Each number is 128 + 32 x the weight over its row's rms, rounded and kept within 0 to 255. Layers, rows and columns count from 0. The size above them is the row's rms in percent of the matrix's.

# layer 6 MLP gate, 320x128, rms 0.218, rows 159-167, columns 0-127
size [ 99  98 111  98  97  84  93 104 100]
[[106 146  90 163  93 116 160 130  90  76 127 152 148  91 147 148 105 152 124 134 145 127 111 109  89 135 175 167 193 141 116 117 125  99 175 123 175 110 107 100 114 157 102 171 107 129 134 146 199 119 112 144 110 170  65 163 133 127 165 113 141 165 173 189 111 138 177 132  98  88 134  53 182 175 108 125 158 139 143 184 134 116 102 151 195  79 104 160  95 156 143  99 100 119 151 170 116 106  71  59 164 142 156  95 128 151 130 141  97 138 140 125 196 142 114 128  90 137  58 111 117 160  74  84 176 145 163 146]
 [112 108 136 122 157  92 146  79  92 122 135 142 124 150 162 147 105 172 160  64 145  89 133 137  99 103 121 107 128 174 118 152 138 128 133  98  59  80 163 141 145 167  98 182 183 112 230 103 108 133 124 121 143 169 155 106 153 101 104 122 109 128 145 106 147 189 110 104 155  68 102  69  72 142 125 149 109 163  87  91 110 193 157 117 137 159 116 129 117  99 116 147 180 160 129 153  78 140 138 165  85  58 155 176  65 104 167 115 133 115 151 116 172 115 140  92 109 161 178 139 112 108 172 118 108 192 113 156]
 [124 119 148 160 117 131  93  99 102 112 110 182 153 126 135 103 121  76 104  82 152 104 174  54 165 116  90 112 134 144 121 198 147 186  93 107 127  98 199 154 160 142  99 165 172 170 101 147  63  70 144 197 133 110 123 100 138 123 106 104 130 171 150 124 144 104 150 157 135 150 117 140 109 107 191 106  95 130  93 122 131 136 152  73  98  90  64  97 135 112 108  78 101  80 131 179 136  99 136 143 160 110 123 185 139  99 146  63 140  82 122 134 131  89 120 114 118 117 156 122 144  45  71 124 101 139 136 186]
 [ 81 103 157  95 181 105 105 153 154 129 138 119 112 139 163 116 102 137 123 111 195  81 149  93  93  71 106 133  92 106  68 137 133  52 124 110  82 104 113  89  94 130 134 140 114  86 137 117 122 153 140 103 150  27 128 160 183 105 121 120 121 128 129 108 142 190 142 137 180 159 118 121  57 120 127 176 145 123  77  66  59 116 135 136 173 118 143 160 144 158 153 145 134 129 138  92  72 149 133 122 151 133 148 107 180 131 136 132 117  97  93 130 131  67 122  79 202 161 125  96 177 129 149 108 179  86 170 156]
 [106 168 155 150  94 107 131 106  55 167 157  97 122 162 124 155  59 179 181 103 115  91 122 136  82 111 111 144 129 135 152 158 151 149 148 162 182 118  80 149 175 115 122  98 126 104 136 113 101 113  81 152  61 143 150 132  98 110 115 159 113  60  85 144  96 102 105 117 160 145 144  93 164  86 118 105  94 137  78 161  83 152 112 119 139 109 179 124  82 156  95 136 157 143 124 195 151  88 168  86 135 178 175 130 143 131 149 121  62  98 174 134 165  95 190 154 159 166 147 115 155 123 132 170 123 164 115  53]
 [143 109 126  80 153 152  86 124  81 129 115 101  72  87  98 119 156 128 118 160 115 171 133 109 129 178 166 128  67 151 113 176  90 152 131 174 105 209 104 159 130 153 152 110 142 161 121 116 151 115  96 128 127 163 149 129 105  79 161  95 191 134  78 127 129 127 126 134 187 130 142  60  89 122 171  72 130 161  81 101 133 127  99  95 130 137 112  87 122  36 140 154 123 212 164  76 127 138  95  90  98 146 131 167 154 147  84 120  92 101  95 157 125  80 110 156 110 158 130 155  89  94 110  85 160 151 181 144]
 [122 170 144 121 130 101 144 150 156 143 104 131 126  53 169 114 142 179 117 108 143 165 116 117 128 157 131 116  97 146 170 180 184 138 150 136 115 129  96 125 184 117 119 163 125 203 164  97 104 117 118 109  97 112 145  90  73 230 151 112 169  83 108 131 140 156 121  95 175 136 166 145 108 177 129 152 175 128 167 122 114 175  76 111 153 125 101 152 183 106 124 134 178 110 140  70  68 100 124 148 104 163 106 219 157 116 145 154  86  78 124 122 135 101 138  95 141 191 176 106 130 106 183 117 125  85 130 124]
 [145 149 113 136 162  91 177 119 158 162  94  78  57  88  76 189 123 108 126 130 157 130 102 145 108 113 133 124 176 122 128 158 197  90 139  95 113 141 126 138 112 141 196 128 150 144 156 127 125  70 167  87 103 160 104  76 124 125 133 171 106 153 135 106 160 102 135 136 139  65 140  75 130  97 138 149 113 102  80 108 118 123 128  61 103 133 152 108 123 198 130 110 148 112 177 154 128 130 146 151 167 160 144  55 127 138 162 152 146 157  28  76 118 127 208 155  83 123 107 164 102 139 119  96 169 116 106 164]
 [111 149 130 153 151 118 168  87 109 167 152 163  58 204 113 201 132  94 132 116 103 125 157 161 162  82 145 153  93 113 161 178 112 168 166 108  92  92 115 156 136  76 131 113 145 104  88  79 137 121 130 130 100 135 153 176  64 100 137 155 169 129  95 175  78 137  99 170  88 100 136 136 144  97 125 119 136 143 173 140 128 149 107 133 111 117 140 184 128 147 112 166 142 174  70 176 108 118 188 191 181 102 113 156  87 146 133 104 138 149 137 114 189 142 115 122  71 149  84 141 113  82 114 127  91  55  88 132]]
# layer 6 MLP up, 320x128, rms 0.227, rows 159-166, columns 0-127
size [ 96  99 106  90 107  80  96 106]
[[125 215 120 136 147 168 219 105 148 139 131  75 132  67 142  95 112 110 130 149 133 168 131 143 165 101 145 136 106 136 142 101 117  85 126  94 150 110  70  88 131 102 132 155 118 111  66 156 143 122 141 164 158 124 148 147 200 111  60 191 188 144 132 149 124 167 138 123  99 144 109  74 142  74 127 107 161 107  86 132 127 124 112 148 176 142 100 160 139 139 119  86 151 143 141 106 108 110  99 105 202 140 154  97 146  94  61 187 101 124 108 158 169 124 110 112 125  58 194 151  89  85 130  99 131 112 116 166]
 [211 117 118 100 115  57 123 118  98 148 138 192 101 165 167 166 129  87 162 135 137 190  76 182 147 172 115 123  76 145 103 103 134 136 168 141 132  93 154 174 175  83 132 105 101 163  82 127 149 125 107 149 101 140 115 120 110 185 127  44 142 163  70 110 126 150 156 110 174 128 149 139  77 134 120 109 148 113  86 172 136 209 103 126 112 156 162 133 156 151 121 120 106 167 134 200 117 113 105 142 106 187 164 151 105 129 161 147 150 147 114  58  91  93 140 131  99 133 162 154 151  99 180 120 157 119 122 123]
 [108  92 132 149 178 109 143 101 140  69 121  84 133 137 120 119 162 131 127 128 153 114  77  53 110  84 140 136 146  79 127 139 116 120 144 143 163 121  68 142 131 120  93 189 104  85 137 130 152 122 191 165 114 120 149 109 119 124  93  84 157 239 193 135 132 102 120 142  89 124 139 159 144 132 165  66 145 104 128 120 144  97 174 152  95  97 187 116 124 134 166 178 174 152  97  93 227 110  97 130  90  88 145 134 129 142 146 131  94  95 172 107 193 115  98 132 194 149 123  89 111 158 104 143 147 112 128 108]
 [162 166 135  81 141 163 133 165 176 165  79 145  71 105 149 110 143 177 106  83  98 186 116 121  83  80 140 110  89  91 139 149 114 114 176  94 149 186 117 131 114  84 157 119 140 154 137 139 124  94 107 130 145  75  94 189  46 166  81 126 137 172  74 125 169 124 149 125 128 103  76 119 115  61 117 103  76 119 154 140 132 130 119 130 128 122 113 158 170 163 120 159 136 117 175 112 138 123 134 185 126 185 142 152 117 127 108 140 106 107 181  91 147 132 126 132 153 191 196 177 159 122 114 145 112 190  94 187]
 [168 141 100 127 157  83  71 145 114 161 147 168 153  80 159 121 151 109 193 137 139 146 188 161 157 162 142 134 123  99 106  61  76  96 168 134 146 152 182 104  96 139 136 124 118 111 112 130 156 100  49 132 181 161 115 110 163 186 115 155 126 129 138 115 132 150 127 117 114 118 102 112 153 195  74 105 140 143  66 117 154 139  96 136  75 175  80  99  71 110 140 129 164 133 135 132 162 178 190 150 155 118  75 157 149 146 127 103 138 129  84 139 145 108 205 119  63 125 179 121 106 169 125  83 122 159 170 122]
 [ 82 154 177  96  57 142  95 190  85 109 113 112 117 118 138 135 107  93 141  85 124 105 132  83 121  94 154 129 109 130 127 164  98 140  81 107 126 165 142 122 122 132 186 123 128 112  51 135  92 103 137  90 122 128 123 118  54 158 130  62 127  79  70 120  83 119 128 112 167 107 175 167 131 148 148 159 191 117 134 191 116 126 164 122 101 100 140 188 176 110 166 174 119 136 151 122  91  87 137  70 117 153 135 158 122 108 156 116 156 130  93 155 148 167 152 131 109 166  82 209 152 135 170 117 102 128 201 157]
 [ 61 197 159 152 125 149 182 123 132 157 115  93 116 108 164 147  83  93 119 118 179 107 115 120 146 107 146  79  90 121 136 140  89 111 133 194 138 165 125 167 112 107  56  84 118 102 110  99 104  97 154 111 144 118  96 223 121  45 116 153  61 114 153 195 124 111 106 154 103 159 120 129 169 131 142 122 170 111  81  80 137 140  77 136 119 162 146  68  94 182 128 156 107 100 132 154 126 126 102 159 164 125 114 172 104  88  97 152  96 136 160 104 144 121  98 124 134  86 158  96  87 117 153 180 100 137 175 131]
 [165 105 157 175 136 112 106 122 158 137 102 127 129 142 161 109  37 151  93 142 143 136 135 143 141  96 170  58 141 139 151 126 117 110  86 109 171 126 152 107 194 100 165 153 120 120 138 132 155 116  95 149 156 161 184 112 163 149 118 118 164  87  21 181 135 141 114 140 112 122 174 155 138  68 120 202 185  90 180 125 135 126 144 106 175 133  90 156 112  86 148 102  77 145  60 114 130 129 154  97  81 134  91  95  93 114 118 146 208 138  94 125 157 148 147 133 159 149 118  87 191 125 128  91 129 132 146 146]]
# layer 6 MLP down (transposed), 320x128, rms 0.0914, rows 159-166, columns 0-127
size [ 96  97 103  94 105  87  99  98]
[[ 92 162 157 123 147 115  99 135 128 183 123 173 207 109 117 107 168 139 142 210 100 139 169 136 180  90 117 121 148 194 178 126 112 144 129 129  47  98 157 117 157 117 134 150 137 171 100 116 110 122 174 131 104 109 164 115 131  92 137 130 172 156 112  99 132 124 129 127 171 127  42  80 110 143  99 110 168 122 143 138 177  76  95 117 123 178 164 104 155 102 188 153 112 129 150 142 116 152 132  96 195 120 145 152 108 185 114 169 179  25 163 129  99  80 131 143  92 121 144  97  94 104 135 123 132 112 145 125]
 [158 151 146 135 166 114 145 126 177 113 112 109 168  92 151 118 129 124  98 121 114  44 136 124 146 168  97  65 115 111  91  96 138  83 184 135 122 154 137 172 101 128 140  92 134 152 143 119 104 184 145 114 199  73 118 179 106  53 170 120  61 119 119 134 163 125  95 122 168 151 116 111 122  89  98 152 163 132 172  59 161 181 166 131 197  76 132 105 115  74  68 121 205 133 131 112 159 124 145 100 109 107 134  45  84  96 109  97 111 110 128  87 106 143 149 126 141 101 149 133 150 128  99 163 110 138 130 128]
 [136 164 136  96 165 168 133 118 122 121 155 134 149 164 119  94 119  71 138 106 161 171  85 120 106  60 169 139 174 127 134  98 161 137 168 231  91 108  92 103 163 131  75 146 141 161 145 127 154 119 123 109 131 141 155  76 170 126 129  74 126 137 169 175 138 135 133  74  91 113 179 106 122 197 172  87  90 148 137 155  86 171 106 135 155 152 142 144 189 102 137 151 180 117 114  70 115  83 126 104 155 104 138 161  87  96 168 157 145 129 167 172 117 189 128 118 135 182 126 191 115 110 156 161 124 143 128  74]
 [131  42 132 108 113 209 171 112 101 127 110 162  84 121  92  97 150 107  83 118  77  71 171 182 147 129 135  81 136 145 169 124 113 116 148 124 148 190 141 144 109 107 110 163  95 165 192 173 120 149  74 113 152 170 123  68 120  80 161 134 134 137 147 130 153 136 156  80 116  91  80 176 116 181 107  92 109 119 150 129 179 167 149 155 141 108 168 180  82  70 159  89 126 119 143 147 146 152 135 138 116 107 150 120 117 140 126  77  86 155 171 180 151 104 105 144 143 156 114 107  57 167 121 163 114 133 138  86]
 [ 78 144 227 159 132 136 189 165  93 154 132 140 132 143 157 108 110 164 181 111 122  72  75 149 121 125 185 161 140 116 117 120  73  73 155 107 159 142 156  86 131 114 114 143  66  87 123 149 162 143 121 116 120  45 159 100 101 160 134 145  98 137 160  85 130 139 126 147 176 138 149 140  63 122 143 100 115 117 133 121 129  96 104 171 142 147 118 126 118 110 114 105 159 137 131  74  91 141 121 152 133 135  31  85 153  90  98  98 121  87  95 140  95 169  81 141 177 120 152  93  91 105 113 146 153 212 103 112]
 [107 143 157 130 126 122 101 163 129 151 108 100 132 111 122  83 117 163 124 143 124 179 121 147 114 125 124 107  79 124 112 149 148  77 137 118 124 108 151 124 188 178  19  41  46  98 167 164 163 138 134 116  91 118 125 114 137 106 132 146 123 113 149  92 179 125 133 141 111 100 146 123  95 214 158  87  53 216 107 174 118  98 155  83 123 147 147 107 135  90 126  86 154 139 154  91 144  98 106 175 100 149  77  74 113 172 129 147  84 126  91  99  99  50 130 100 123 125 132 118 104 125 126 149 149 125 128 126]
 [162 132  80 100  94 190 120 109  88 118 192 105 109 138  69 129 127 114 113 147  74 100 172 152  99 144 115 148 127 124 111 150 147 188  92 121  68 132 170 154 172 176 149 118  71 181  76  91 152 131 117 152 121 176 159  80 163 141 145 147 136 108 150  86 155 100 127 107  61 166  75  82 153 125 108 124  97 105 147 174 164 115  76  89 113 125 152 151 114 140 140  86 114 141 145 114 119 125 107  93 143 158 108 105 159  86  75 105 151 148 104 137 158 162 129 194  95 149 109  64 191 128  86 139 202 155 116 145]
 [159 194 152 137 161 142  76 118 112 163 103  95 110 121 135 127 153 143 108 110 147 101 157 125 112  74  98  96  72 121 116  93 133 133 144 103 104 136 161 106 135  94 134 132  89 123 133 150 162 155 190 113 174 107 148 149 157  76  93 123 186 161 153 118 146  81 124 148 225 101  43 143 155 102 125 180 168 115  54 149  75 101 160 129 127 149 111 154 147 102 172 123 183 152 162  80 136 126 141 103 157 247 131 160 161 139 109 130 138 112 132 155 133 161 117 139 135 105 105 115  88 131 155 190 135 125 169 114]]